Weights of a small GPT-style language model, trained from scratch on English Wikipedia.
Size: 14 layers, width 192, MLP 384 SwiGLU, vocabulary 1130, 4.94M parameters.
Architecture: RMSNorm before each block, rotary positions.
Training: 93M tokens, 5655 steps.
Each number is 200 + 20 x the weight over its row's rms, rounded and kept within 0 to 999. Layers, rows and columns count from 0. The size before them is the row's rms in percent of the matrix's.

# layer 8 MLP gate, 384x192, rms 0.0833, rows 329-353, columns 0-95
101,188,203,208,240,169,201,206,190,212,159,181,226,194,195,196,169,185,191,221,205,208,196,201,204,180,174,196,206,223,185,170,201,234,172,197,197,203,158,188,183,205,204,213,174,217,212,195,203,164,177,202,196,188,222,206,186,233,205,194,187,221,200,227,149,207,193,220,196,216,197,171,242,236,168,228,173,210,209,194,182,205,253,206,214,182,202,185,187,208,235,218,215,210,209,224,191
098,207,214,198,200,201,236,201,163,205,228,176,190,191,214,207,194,188,201,242,258,188,202,218,182,206,212,224,218,212,186,219,191,219,205,183,236,181,197,199,189,202,202,226,189,185,210,242,216,230,166,188,196,190,206,215,218,171,179,172,187,216,175,197,185,187,179,217,226,180,210,192,220,174,158,183,188,175,190,173,183,187,211,185,229,187,214,186,192,197,182,181,204,225,241,232,188
100,209,203,197,196,175,195,196,234,237,222,205,194,194,199,209,186,206,228,191,187,190,236,180,218,180,226,218,229,208,169,180,191,180,229,204,179,216,229,230,216,195,261,190,190,206,203,220,204,217,206,193,196,232,177,211,217,180,212,197,181,183,232,224,189,196,182,213,203,190,184,208,180,228,212,181,189,221,225,188,222,190,216,174,228,195,214,195,210,204,214,181,197,159,203,194,191
097,222,233,235,202,226,220,207,180,201,214,160,219,220,197,199,239,184,203,222,191,205,203,214,209,220,207,181,175,223,173,242,206,214,186,208,193,192,188,186,167,210,212,188,219,190,220,218,184,209,160,194,220,191,176,189,230,186,204,207,178,219,196,214,213,194,193,209,220,167,234,205,171,149,216,186,203,231,213,161,231,214,182,201,193,204,203,178,178,177,185,205,172,174,249,204,205
102,194,230,157,219,243,203,209,232,221,204,200,236,169,199,168,167,200,200,171,200,223,171,214,204,174,183,206,176,190,203,229,176,207,232,205,216,235,207,179,181,214,198,194,189,193,174,197,163,206,189,150,177,246,190,179,203,217,177,171,187,206,220,204,186,180,204,194,222,238,212,206,237,220,190,209,217,192,219,210,204,197,205,157,195,210,197,213,209,203,176,176,179,216,231,224,213
103,186,208,221,216,222,219,207,210,194,224,224,227,194,216,168,187,185,195,229,211,191,212,217,195,220,194,171,180,182,194,217,198,187,200,191,212,198,208,221,210,196,223,174,236,169,216,216,189,215,173,154,193,184,180,216,248,205,237,185,202,251,190,200,159,225,200,185,183,165,201,203,197,205,202,216,192,205,209,202,204,216,211,199,190,205,189,219,187,216,181,190,212,161,202,233,198
094,196,213,216,201,213,182,194,196,163,166,205,189,197,219,230,226,225,183,175,226,215,202,209,159,201,201,214,211,195,227,201,194,185,183,228,211,209,206,183,184,193,183,185,204,212,206,191,171,194,189,202,197,209,182,170,243,235,248,156,201,207,198,195,189,201,219,211,178,216,213,186,200,234,196,176,181,220,217,162,222,210,203,227,201,174,192,165,174,240,174,227,174,222,202,179,212
103,204,229,184,205,220,185,212,192,187,179,218,181,227,189,236,220,189,229,199,208,226,205,238,224,209,195,238,211,197,241,159,207,169,188,214,218,203,248,193,202,191,177,215,196,185,208,217,236,193,168,204,223,184,190,213,194,206,172,214,169,183,198,208,224,183,207,208,206,202,208,181,200,194,209,178,206,186,178,207,189,236,172,193,211,208,188,178,218,170,226,226,173,210,209,232,159
100,216,170,211,219,219,181,200,227,185,226,195,229,178,215,187,171,190,181,220,198,195,216,225,174,231,166,182,222,203,222,208,186,216,188,204,177,185,195,205,223,221,201,202,225,231,199,200,216,208,203,198,199,183,204,238,201,223,230,197,224,203,201,204,210,156,196,217,168,193,175,227,215,184,230,166,190,208,221,193,207,201,189,224,182,199,229,194,204,206,196,178,195,200,211,209,203
096,202,215,228,174,249,197,181,211,177,192,193,186,202,246,173,225,187,236,176,180,214,247,173,181,215,197,162,188,202,168,203,183,193,212,241,218,180,179,200,217,196,214,178,209,221,240,216,216,177,176,214,219,183,186,203,177,208,225,194,215,157,204,225,198,194,217,179,200,205,201,153,198,181,197,181,217,190,228,205,167,191,210,202,195,198,188,163,142,206,216,186,217,187,187,191,177
103,204,184,207,179,206,202,223,225,224,212,231,221,171,214,233,171,188,193,215,208,223,213,229,185,245,157,214,216,209,200,207,184,204,182,234,188,207,191,221,188,186,206,201,170,208,186,210,207,187,200,222,205,215,216,175,228,164,200,197,214,212,209,194,227,178,199,201,212,164,181,203,217,187,197,233,221,210,195,207,193,197,264,209,190,202,199,190,246,187,192,223,170,186,178,231,218
097,182,188,247,208,193,171,188,200,191,184,192,193,155,228,219,209,185,192,214,189,185,208,199,189,228,190,177,197,183,227,186,211,197,205,195,211,195,184,210,186,216,189,211,208,206,186,198,211,204,186,188,234,154,187,212,180,200,264,217,189,184,193,177,139,206,213,184,182,232,229,209,206,205,187,169,216,193,174,195,201,204,183,198,180,207,191,201,220,189,230,195,171,175,164,185,218
094,221,196,212,174,191,170,200,220,184,161,200,211,188,205,202,231,191,200,225,223,185,166,171,209,183,200,208,205,215,209,220,185,163,207,198,210,238,196,220,164,159,186,151,186,188,169,225,212,218,228,215,184,184,208,184,202,181,205,204,191,175,192,206,210,210,222,195,217,212,239,188,182,203,207,194,216,189,250,244,198,160,184,179,240,253,211,210,212,160,213,172,198,180,181,218,172
093,152,164,203,200,208,201,198,200,199,203,194,204,192,189,191,168,194,199,226,230,207,210,174,175,196,226,200,212,215,197,195,189,196,178,187,204,195,179,215,214,195,158,209,214,207,172,221,211,172,209,222,183,216,254,218,210,184,181,220,175,199,191,188,169,217,196,193,204,193,196,204,185,208,226,208,222,211,203,214,193,210,182,216,181,224,198,226,173,188,157,252,207,213,196,195,188
098,182,187,192,185,163,170,194,192,193,191,178,171,194,208,184,216,210,215,202,200,216,202,205,220,204,232,237,213,203,202,246,186,186,186,181,211,185,176,192,199,222,167,175,207,200,196,212,186,174,181,206,163,202,204,177,192,189,202,170,211,238,242,213,168,176,235,193,217,168,197,211,188,193,235,164,201,176,197,182,196,207,240,221,229,211,223,229,199,186,192,211,208,196,184,222,199
104,213,197,207,205,228,189,236,169,238,152,182,239,217,237,174,195,223,232,196,196,188,190,200,187,193,193,224,188,204,193,187,156,185,200,199,147,200,177,206,196,201,212,196,190,225,187,167,223,183,197,193,189,163,212,229,230,202,199,170,213,196,217,220,202,194,192,189,206,204,208,166,199,203,207,217,205,230,149,214,191,191,192,214,234,189,179,180,196,201,196,178,188,185,219,213,181
102,227,204,213,192,215,156,182,208,179,193,213,194,206,238,242,223,222,178,196,188,209,201,200,213,211,185,203,167,188,196,161,235,203,176,213,208,151,187,198,202,206,202,209,247,194,174,153,210,208,190,223,202,176,218,214,210,171,217,204,179,195,201,205,214,189,190,213,172,145,213,199,217,197,187,183,202,222,199,181,215,191,198,229,227,215,194,217,247,182,193,220,233,204,192,209,198
104,139,232,194,190,194,204,205,187,172,212,201,200,168,190,208,185,207,199,190,209,190,182,211,201,173,174,196,228,201,189,210,211,187,175,205,214,193,170,180,219,234,205,217,191,192,206,218,203,192,208,218,185,186,180,222,215,217,193,221,194,231,225,197,193,185,186,191,192,187,194,208,200,211,205,221,207,193,189,197,219,212,206,242,202,224,185,184,177,195,190,179,185,196,213,221,185
107,196,199,213,226,209,210,198,188,170,207,206,194,183,198,198,192,168,208,209,189,177,194,193,210,199,204,219,191,201,155,209,208,203,224,250,201,190,184,183,175,190,191,177,175,197,194,170,214,196,185,212,204,167,199,209,198,172,190,210,210,232,175,180,214,169,200,197,210,183,205,188,173,206,235,226,213,207,205,179,221,223,202,182,207,205,230,169,176,215,194,223,203,186,235,217,190
096,178,201,201,224,197,205,191,173,180,185,179,201,196,222,204,197,161,189,196,211,199,181,177,168,253,213,219,190,206,182,224,161,175,185,213,229,183,187,204,213,192,191,214,199,217,172,211,200,185,191,199,200,215,176,190,184,198,220,216,146,176,165,196,152,218,164,194,205,199,196,182,188,203,216,163,185,184,205,208,202,212,162,182,179,202,188,214,192,233,172,216,185,215,222,218,189
101,180,188,201,199,208,178,216,192,184,208,205,180,190,225,175,184,178,203,204,206,205,204,181,226,191,181,215,190,175,205,205,227,156,218,241,200,206,197,206,213,196,166,224,211,169,193,176,194,219,166,157,189,239,166,178,216,172,178,181,201,188,218,187,166,218,196,204,176,216,185,208,214,192,180,194,177,218,214,207,171,203,179,204,191,227,239,172,206,189,182,230,203,239,209,231,226
101,246,209,205,223,206,206,157,220,169,212,204,240,190,197,175,163,192,198,200,193,242,201,192,205,214,222,191,212,187,228,185,197,218,195,230,222,223,192,166,204,201,206,187,182,209,199,218,243,199,182,191,225,214,171,208,185,198,174,205,190,197,176,206,148,250,221,217,214,195,202,177,222,196,173,184,212,220,181,201,221,173,184,221,188,195,150,214,172,204,223,229,221,195,191,220,184
101,182,222,189,241,201,202,183,196,184,215,222,173,208,183,212,195,185,168,196,206,212,194,174,232,251,188,215,188,170,176,202,170,199,189,192,174,210,203,199,193,217,229,213,198,162,200,196,205,153,201,227,175,212,218,267,225,189,167,197,208,208,222,197,190,201,195,182,232,168,205,206,220,172,188,191,158,195,230,217,227,202,206,206,219,187,184,188,227,189,194,177,210,204,219,216,201
096,207,194,193,214,217,182,225,210,209,178,169,213,190,198,252,215,222,231,204,215,222,174,211,173,232,200,167,189,211,206,211,205,203,207,175,233,205,233,159,200,183,193,172,172,200,232,195,206,201,205,228,207,192,197,191,184,185,208,198,222,205,185,199,188,163,200,187,163,183,225,156,235,207,182,202,195,221,204,199,214,149,239,202,186,210,265,199,227,245,187,175,208,175,189,215,214
097,199,186,199,221,207,185,203,196,184,199,191,180,184,202,189,198,193,227,214,231,190,181,193,180,206,187,192,213,198,234,158,187,139,195,184,209,185,211,186,188,211,233,187,193,230,186,203,171,193,173,177,206,235,181,180,220,217,215,223,186,212,208,232,213,184,172,179,209,205,158,192,170,220,226,228,215,198,200,202,226,182,180,211,191,174,194,167,193,221,242,210,222,183,221,192,226
# layer 8 MLP up, 384x192, rms 0.0835, rows 329-352, columns 0-95
102,191,194,219,219,211,173,198,194,219,215,200,233,220,181,208,185,206,244,203,193,186,223,204,206,226,220,174,188,223,199,226,169,209,205,239,203,209,199,205,224,195,222,167,192,179,196,200,209,196,226,192,212,202,198,225,202,196,244,191,199,221,216,195,215,214,196,205,196,196,175,221,235,214,175,191,202,193,180,199,175,207,202,169,190,200,185,184,234,174,199,165,203,187,203,160,186
102,207,192,162,209,199,166,188,178,200,232,223,210,189,240,187,216,212,193,207,230,197,213,214,209,194,204,222,226,218,182,186,230,194,185,224,198,182,217,208,225,201,212,184,223,209,200,201,181,218,177,192,260,190,237,189,180,194,188,186,200,195,197,221,194,212,186,205,220,189,224,183,204,169,195,227,161,185,216,185,183,209,229,199,242,167,217,186,171,216,182,205,213,221,221,237,204
094,184,235,202,204,193,207,203,215,180,202,191,179,208,221,185,191,196,219,161,230,204,183,181,231,184,197,201,194,208,211,195,173,199,190,214,186,176,189,251,185,232,179,193,214,247,174,187,172,154,177,204,204,197,172,144,242,181,209,218,238,213,169,179,160,206,227,186,196,193,198,205,188,210,185,211,179,193,223,175,185,221,175,181,204,169,210,192,209,190,191,199,205,194,226,202,200
097,209,227,203,212,195,218,200,206,154,212,184,218,205,223,195,211,186,177,189,209,178,193,176,197,198,240,212,190,236,184,177,223,219,198,198,192,151,227,205,165,224,164,218,206,179,175,177,222,161,204,187,180,208,179,207,195,198,207,179,171,218,211,202,165,170,150,215,192,189,228,198,175,190,212,202,216,240,242,179,156,213,162,209,212,214,238,190,211,168,197,218,199,169,201,197,204
104,237,171,229,188,182,214,187,211,232,200,170,175,193,208,189,202,214,229,184,185,196,217,210,197,226,176,223,194,200,232,179,227,201,197,198,220,190,173,208,185,221,226,201,210,181,209,194,160,236,229,186,195,183,183,191,221,192,222,210,229,195,202,191,178,200,216,193,185,191,220,167,237,236,178,220,187,231,178,184,187,210,161,187,185,206,201,170,178,211,193,213,200,190,209,179,216
107,203,186,177,193,259,227,194,197,204,189,189,204,197,194,187,161,180,182,180,189,219,222,204,205,157,184,212,193,202,175,233,202,201,178,205,209,183,157,201,236,184,201,195,169,232,232,222,212,208,206,182,215,215,202,212,239,188,237,171,214,174,206,206,206,167,205,172,226,200,147,193,212,194,216,195,190,208,207,214,175,188,198,203,244,198,170,242,221,209,190,200,197,186,191,223,237
091,215,217,206,223,162,203,181,186,199,194,201,210,237,237,189,186,175,172,215,179,137,216,221,189,178,190,204,202,206,189,205,186,194,162,212,208,217,186,229,183,182,185,162,195,194,175,224,205,169,181,189,188,201,174,220,197,184,218,228,163,202,209,211,185,174,205,196,183,213,193,193,197,222,204,236,231,171,169,199,156,220,210,194,226,234,191,171,209,190,224,213,212,189,177,177,190
099,224,174,239,216,195,190,212,162,197,211,221,183,181,196,201,184,221,196,149,236,229,216,201,186,227,221,206,197,197,168,181,213,250,201,191,189,242,224,220,205,204,189,240,215,183,200,198,187,174,200,191,213,215,188,219,179,212,186,181,205,227,173,221,220,196,192,188,203,192,206,218,210,209,191,235,219,185,213,219,212,186,235,202,206,190,220,190,192,198,200,197,192,192,226,199,177
102,180,197,214,212,188,175,198,201,185,242,200,218,158,187,192,181,164,193,201,186,184,215,212,237,203,175,185,207,187,179,177,158,222,182,169,210,196,195,193,199,212,221,224,213,234,188,202,199,187,206,185,189,168,199,221,203,232,238,230,149,205,212,230,231,192,209,190,192,176,216,185,201,210,170,208,209,220,193,170,150,200,179,213,174,193,182,216,219,206,188,176,207,175,213,174,207
097,201,205,199,217,201,178,238,189,178,201,201,193,271,224,202,206,222,177,217,218,179,172,205,191,196,237,178,172,188,214,177,186,202,177,192,191,223,221,216,181,188,203,216,193,192,202,190,180,185,174,188,253,201,221,196,186,195,201,216,202,204,218,211,222,236,199,210,161,226,212,227,187,200,193,208,240,186,193,185,200,208,186,215,180,213,195,246,228,215,237,197,162,185,244,208,194
105,178,183,205,242,190,202,201,197,186,179,243,210,177,219,177,233,202,210,198,193,191,166,188,232,171,197,207,236,199,187,160,236,177,222,178,248,225,230,191,230,176,198,164,214,182,234,201,178,228,201,197,199,201,167,176,208,188,182,192,208,188,182,203,196,207,213,166,218,214,183,235,174,222,189,174,175,197,204,213,206,210,222,187,201,253,181,223,173,168,210,158,207,226,192,199,203
102,214,190,190,212,210,169,246,186,183,220,202,212,196,207,244,172,214,198,226,232,213,207,196,165,188,219,188,210,195,220,182,189,209,208,194,206,163,239,176,180,198,186,200,191,181,241,202,238,185,165,219,202,170,225,217,195,169,234,160,210,193,188,166,197,200,201,205,229,170,221,201,185,198,196,201,223,166,180,244,202,193,180,223,202,197,184,214,146,160,198,181,208,201,205,182,181
095,180,206,173,230,157,195,186,236,231,181,158,179,219,200,225,180,201,196,198,218,158,219,213,180,181,198,197,184,181,199,209,195,172,198,181,185,177,214,162,202,167,229,195,202,199,198,201,142,202,189,216,192,234,190,211,221,184,201,209,190,193,214,218,182,175,190,203,171,187,203,212,229,205,215,193,136,206,237,206,203,203,164,230,185,183,150,194,227,188,218,222,209,197,196,201,229
099,208,216,184,200,239,209,217,177,210,198,182,204,167,195,202,209,221,186,186,225,198,185,193,219,155,189,196,191,226,170,214,168,193,166,217,205,227,220,174,221,207,177,174,203,243,208,192,190,196,199,195,226,209,202,210,204,221,214,189,175,209,189,192,191,192,217,235,208,204,209,183,222,239,235,210,191,241,177,193,207,201,216,187,190,218,179,204,228,192,235,198,188,181,176,205,213
093,184,182,176,204,172,223,188,171,201,191,230,206,191,211,204,178,222,176,198,176,190,210,179,182,190,174,173,181,193,187,228,198,170,224,195,161,186,188,205,206,215,203,214,196,218,227,216,184,208,193,223,198,178,196,176,238,196,227,183,201,182,202,204,222,214,208,214,212,195,210,194,183,174,160,207,205,192,182,209,208,228,201,172,186,197,184,191,232,238,180,198,203,232,160,178,182
100,226,198,173,205,217,238,201,229,227,178,206,213,182,216,187,200,169,199,229,193,194,220,213,190,191,188,214,195,218,176,190,177,207,221,179,191,205,200,186,184,206,191,166,195,197,203,179,201,170,211,201,186,175,214,207,211,173,196,151,207,181,215,189,185,217,163,182,192,182,186,205,189,211,229,194,205,247,196,178,152,210,233,245,218,194,210,189,196,181,208,212,211,192,186,174,204
099,209,214,209,222,208,249,205,192,210,219,212,163,180,213,147,186,197,193,198,185,198,196,226,190,202,229,202,195,214,178,200,182,226,193,234,199,156,167,230,152,193,213,203,214,215,220,216,171,195,202,222,182,212,176,176,206,145,180,204,206,184,202,196,201,206,200,234,193,181,172,187,203,188,208,181,182,195,178,231,216,184,190,194,209,185,178,187,186,196,224,215,215,169,174,171,175
101,230,209,231,214,194,185,189,170,219,181,183,213,201,200,170,220,187,150,199,227,221,205,168,218,215,173,186,188,211,204,157,193,200,191,189,227,213,193,200,224,222,184,217,176,217,230,184,228,158,162,221,224,177,188,181,218,217,201,203,225,195,201,176,215,195,163,214,175,167,227,213,188,175,195,178,205,177,218,204,184,191,222,187,206,210,226,189,209,209,242,178,191,192,154,215,197
103,184,213,193,195,230,204,204,214,190,207,198,188,197,165,204,235,218,189,206,172,191,192,237,202,201,221,207,201,181,217,219,227,212,192,202,240,241,151,191,198,216,216,214,209,175,232,188,204,192,195,209,196,168,227,213,206,191,229,216,167,202,198,191,197,181,192,233,258,185,185,247,230,216,183,223,180,242,209,196,177,208,191,204,197,211,202,212,202,212,179,203,216,237,229,192,193
093,224,205,191,223,185,211,175,171,196,249,234,216,184,170,228,170,195,219,182,218,195,177,186,218,221,216,207,205,231,233,246,212,196,182,198,215,208,197,197,229,209,186,192,200,183,189,188,252,197,223,218,190,202,217,216,227,216,203,207,163,200,231,199,167,208,170,183,226,174,193,192,222,201,236,151,215,191,196,188,180,200,171,171,215,225,234,215,192,210,180,189,199,206,208,205,196
102,198,185,213,207,182,164,179,159,198,212,212,215,204,242,193,180,181,165,211,179,173,204,180,217,217,181,196,185,174,225,224,230,209,225,219,188,199,191,186,187,205,194,224,210,175,177,227,185,197,207,175,242,226,213,181,220,195,176,212,220,173,214,195,173,200,183,229,183,202,173,196,246,167,197,187,224,163,177,198,175,214,216,205,200,182,209,219,261,213,203,216,215,211,189,211,227
101,128,165,173,199,175,194,221,179,210,173,190,231,168,210,185,223,242,198,202,215,158,192,200,160,188,183,229,217,211,215,224,214,192,211,186,174,175,187,221,192,191,210,198,185,187,194,179,215,203,185,177,193,233,206,182,217,193,206,196,175,196,229,214,201,192,215,187,186,191,206,208,178,189,192,209,165,192,165,212,198,195,206,203,210,216,226,210,220,219,216,164,187,195,192,213,207
104,193,197,225,188,198,194,189,186,213,225,206,172,227,183,197,202,234,193,167,213,195,191,176,205,221,212,214,201,217,217,173,163,202,215,175,203,202,213,225,163,211,246,200,180,188,179,219,203,219,199,228,229,205,219,228,213,164,203,215,214,201,210,201,179,209,203,136,219,209,204,226,208,184,151,186,181,173,221,226,216,201,190,233,179,213,247,217,193,202,232,210,232,196,202,172,209
102,223,208,180,170,204,194,210,214,202,177,263,203,204,216,204,172,179,211,187,158,202,218,216,190,208,193,242,214,206,211,154,213,188,193,209,207,225,187,210,162,211,186,206,202,194,189,232,196,198,212,213,194,190,200,196,195,170,223,189,206,164,202,218,189,227,217,206,188,213,179,235,214,242,220,209,192,194,168,216,221,214,209,216,187,211,202,208,178,158,198,231,195,186,224,198,183
# layer 8 MLP down (transposed), 384x192, rms 0.0376, rows 329-352, columns 0-95
097,228,199,185,228,203,206,204,171,172,171,204,211,168,167,168,197,225,222,185,174,222,221,242,212,193,190,175,229,167,204,220,191,175,200,173,156,180,176,187,187,173,201,164,232,205,200,154,171,193,216,200,187,201,195,190,225,190,187,219,193,226,202,169,200,205,192,200,209,213,204,233,236,202,258,202,190,180,194,149,188,192,174,173,215,224,205,191,210,171,188,204,218,188,208,172,226
100,190,215,218,166,204,211,235,233,196,217,226,203,196,179,204,172,212,238,220,212,204,196,176,183,179,158,232,241,192,199,169,181,179,199,174,216,244,212,184,197,238,225,220,222,242,188,159,243,227,176,194,180,213,247,181,199,206,205,179,206,166,187,221,179,204,218,201,190,212,207,213,195,183,183,195,215,191,169,200,212,241,194,213,188,182,170,201,219,167,215,210,182,231,215,196,201
099,232,217,228,199,162,190,205,238,177,183,166,213,222,196,192,200,153,176,216,215,197,205,206,206,166,227,220,211,190,188,193,214,210,192,180,214,173,198,220,204,229,228,201,206,188,204,198,203,213,210,198,177,230,158,219,231,222,178,154,192,194,199,214,154,220,226,217,205,185,223,244,193,164,178,204,200,240,253,186,190,238,250,164,197,196,195,181,202,182,204,205,210,228,208,184,213
098,217,197,201,201,202,194,224,227,235,203,161,192,201,240,239,213,205,212,190,220,216,177,212,195,168,197,242,213,205,195,189,210,173,192,210,191,206,219,176,223,227,165,183,219,207,215,216,181,177,191,210,172,225,187,206,222,148,177,202,204,233,192,257,167,207,180,216,180,178,216,202,177,199,222,199,225,185,176,161,201,196,195,190,200,187,169,201,216,216,214,177,198,184,190,183,205
104,225,195,219,220,233,208,232,214,199,188,249,183,217,193,195,157,156,201,167,204,188,193,224,243,251,164,195,209,209,205,202,205,192,199,184,218,196,179,182,228,207,198,204,228,213,210,194,217,217,204,192,191,203,219,198,217,227,196,200,197,184,183,225,195,207,188,159,200,208,213,207,228,212,177,169,200,199,206,184,205,208,212,205,187,223,205,197,194,192,167,204,171,211,205,223,232
104,225,204,173,199,207,227,179,182,210,212,182,189,189,262,178,244,191,186,217,164,210,211,231,181,199,190,180,215,206,191,206,213,158,190,198,180,227,180,209,193,207,184,196,176,226,204,195,228,198,195,213,214,213,190,213,220,216,219,165,182,154,192,192,205,139,211,231,227,171,168,162,209,236,200,216,205,216,207,193,217,222,219,199,223,168,177,190,222,196,201,194,194,213,197,184,212
095,203,171,198,228,208,176,223,228,214,240,179,220,209,184,189,167,197,212,224,192,191,165,229,168,192,220,212,187,185,180,220,209,207,195,222,213,216,175,182,217,191,152,214,191,188,195,215,203,186,233,217,209,205,169,206,213,195,207,185,221,182,188,165,195,194,226,194,190,215,223,186,201,209,209,222,159,202,210,169,212,245,248,229,228,174,203,170,198,184,200,185,188,183,240,161,214
098,203,192,172,228,214,200,211,190,199,222,211,211,224,166,159,213,150,188,212,214,175,175,184,205,171,193,204,200,191,184,175,221,213,193,211,211,205,227,175,164,197,186,170,207,198,188,200,223,182,189,230,170,220,177,202,195,221,194,186,199,175,183,228,229,210,185,209,195,239,203,219,219,240,167,186,212,196,196,205,192,217,228,202,178,194,178,248,231,212,181,184,219,195,201,224,205
105,219,189,168,187,205,177,185,162,185,209,180,195,177,218,213,225,179,185,193,217,204,195,221,201,201,180,211,200,175,173,197,168,207,184,184,201,192,188,206,204,195,198,210,187,192,224,181,213,212,187,251,195,214,185,175,226,191,184,198,185,185,252,215,185,191,182,172,174,160,195,210,209,197,186,236,205,188,213,171,233,202,227,187,199,236,208,208,193,198,215,211,199,182,208,191,221
099,225,189,222,187,186,184,202,150,167,176,207,202,195,194,193,183,214,207,210,208,199,219,211,216,167,193,218,185,197,197,193,186,179,201,205,225,199,254,208,208,191,224,194,221,222,186,215,230,212,193,179,205,221,134,176,186,191,227,172,200,197,205,202,218,206,185,238,208,214,208,135,215,176,206,222,208,196,165,196,239,202,209,182,179,206,201,209,204,220,191,196,206,199,227,200,218
104,222,193,186,236,213,194,196,186,177,182,203,226,188,187,226,221,184,197,173,189,183,206,206,236,178,192,248,181,226,200,181,188,205,228,189,207,205,225,190,216,191,215,227,236,250,185,200,223,242,212,198,197,188,197,213,200,214,243,201,193,190,211,198,209,224,191,232,213,209,176,209,183,233,186,230,180,193,243,194,167,197,204,178,206,218,202,194,185,223,208,189,226,178,179,215,177
100,192,230,208,201,180,190,189,172,202,208,206,223,177,181,187,192,211,190,229,230,221,198,201,195,205,151,220,180,218,229,195,170,185,184,222,220,187,201,237,164,193,161,168,232,243,218,198,188,170,207,214,222,194,220,189,224,205,219,174,197,212,215,200,262,175,197,199,198,170,222,204,184,187,194,241,162,215,211,197,207,202,176,177,225,195,185,201,225,180,197,166,196,248,208,193,197
095,237,173,203,188,186,183,198,179,186,205,200,219,208,213,201,230,192,217,183,205,215,238,168,203,196,191,191,207,194,189,207,190,199,184,221,182,209,209,225,165,179,207,225,180,203,174,189,206,199,229,176,187,185,188,204,213,209,181,194,227,210,194,181,207,202,207,168,198,171,202,190,215,216,164,203,206,199,193,202,197,219,160,199,191,215,243,230,193,184,187,195,186,176,177,180,192
094,198,209,163,213,212,231,200,216,218,211,215,197,180,219,202,214,224,153,200,209,203,184,253,211,181,240,256,212,198,219,209,271,176,195,169,192,202,197,216,224,180,161,193,187,174,197,189,203,168,185,191,203,182,186,204,217,204,207,201,242,193,231,204,202,181,148,185,199,218,232,185,213,179,225,183,210,205,164,177,180,210,185,216,210,216,202,186,205,199,212,185,222,185,194,172,174
098,185,188,197,167,185,175,195,227,193,181,190,194,190,198,202,203,181,237,226,181,183,179,203,203,187,226,186,182,172,176,184,210,190,221,216,183,186,216,192,165,233,174,196,202,163,219,200,215,234,189,173,158,173,187,159,192,162,182,176,205,249,214,161,190,216,230,206,195,209,213,213,191,218,175,181,199,232,168,211,157,173,196,175,211,231,235,191,183,186,213,165,208,207,200,215,204
103,216,201,201,228,204,197,232,204,213,192,188,167,200,217,166,210,187,180,217,233,189,207,232,184,206,207,214,199,194,190,159,178,197,162,213,174,192,198,210,175,198,164,195,214,219,169,236,228,181,195,198,185,177,212,228,175,154,206,188,218,222,188,171,187,177,183,174,215,202,218,201,177,186,244,182,219,213,206,159,198,205,220,236,198,173,216,187,204,145,216,185,213,198,213,186,151
103,181,208,236,167,197,207,161,249,200,208,211,192,185,196,184,162,226,205,204,181,173,212,227,218,220,217,173,212,192,178,188,181,215,187,199,198,219,190,234,172,207,178,209,197,196,193,210,187,187,199,211,187,163,204,191,181,203,200,206,202,184,254,183,206,169,191,226,243,196,160,185,205,174,225,235,203,179,215,189,238,187,200,169,207,206,202,204,191,182,205,216,215,172,219,190,237
103,200,210,178,209,208,196,188,210,187,233,204,220,173,188,183,232,210,231,202,213,197,186,227,205,166,243,190,197,207,203,212,174,231,186,166,183,208,203,205,177,214,170,203,182,210,186,191,230,175,222,227,199,183,157,166,192,252,136,216,200,192,164,244,204,180,210,252,208,178,165,178,161,210,208,216,223,209,205,177,221,217,186,173,174,206,192,204,204,208,214,221,197,199,213,201,164
103,210,210,198,197,152,232,209,197,223,209,182,220,217,200,201,202,247,197,232,172,208,227,229,184,216,222,202,150,202,197,209,168,220,206,204,208,198,244,239,191,191,224,199,209,201,222,190,218,209,194,206,204,183,189,217,218,194,208,188,213,194,196,183,214,192,196,212,196,192,163,223,212,220,193,248,193,257,196,150,171,203,193,188,205,193,200,194,183,205,153,198,211,268,193,181,189
096,166,193,206,213,176,231,221,181,214,200,182,204,184,226,185,230,183,215,198,200,186,182,204,228,197,192,184,177,179,145,209,194,190,284,205,201,194,172,191,206,190,211,205,181,222,217,185,217,198,181,186,197,200,210,236,169,217,202,211,191,185,207,197,203,156,222,230,190,217,205,166,216,206,195,233,177,160,186,219,194,183,216,184,231,169,189,173,172,225,177,172,196,201,167,224,187
104,220,179,219,195,235,220,245,237,199,210,211,164,194,181,213,208,198,198,192,205,186,235,220,184,179,218,192,189,176,213,189,204,198,192,171,193,171,191,216,213,218,213,213,209,222,236,221,188,191,223,216,197,211,214,237,210,175,212,202,197,196,195,211,195,204,225,202,238,220,214,193,190,205,170,227,222,211,184,198,204,219,207,168,231,227,175,215,232,157,171,192,167,216,219,169,182
102,200,177,184,237,201,202,205,204,210,237,234,165,204,167,219,205,208,220,186,211,191,160,203,200,225,197,190,181,201,208,157,210,197,238,198,235,184,194,204,197,198,201,201,205,232,221,219,198,212,210,196,210,214,192,191,176,201,205,225,151,243,177,206,219,226,187,217,241,207,197,229,198,226,206,221,241,204,212,202,205,228,217,209,185,192,172,195,196,156,189,188,186,195,193,204,187
102,226,228,203,190,216,205,157,229,195,226,221,232,160,186,192,183,236,178,180,172,186,232,200,195,189,195,183,203,187,152,202,194,258,202,196,218,211,203,204,233,215,188,192,186,189,222,189,233,193,190,192,191,182,206,203,220,174,229,168,214,206,194,236,214,218,201,175,195,178,192,207,204,175,201,199,198,199,197,253,200,190,159,188,189,208,200,204,216,205,209,163,191,187,192,209,212
100,188,200,208,206,189,188,151,194,251,227,209,201,204,187,225,184,214,163,216,228,212,183,204,205,225,188,184,204,220,207,199,213,202,192,187,211,225,246,207,197,177,212,187,197,219,169,171,225,172,185,205,210,228,197,163,212,229,178,210,200,202,172,202,216,212,216,177,203,207,208,195,220,215,175,212,220,188,222,207,213,174,220,212,230,192,201,167,196,185,165,180,225,214,206,263,211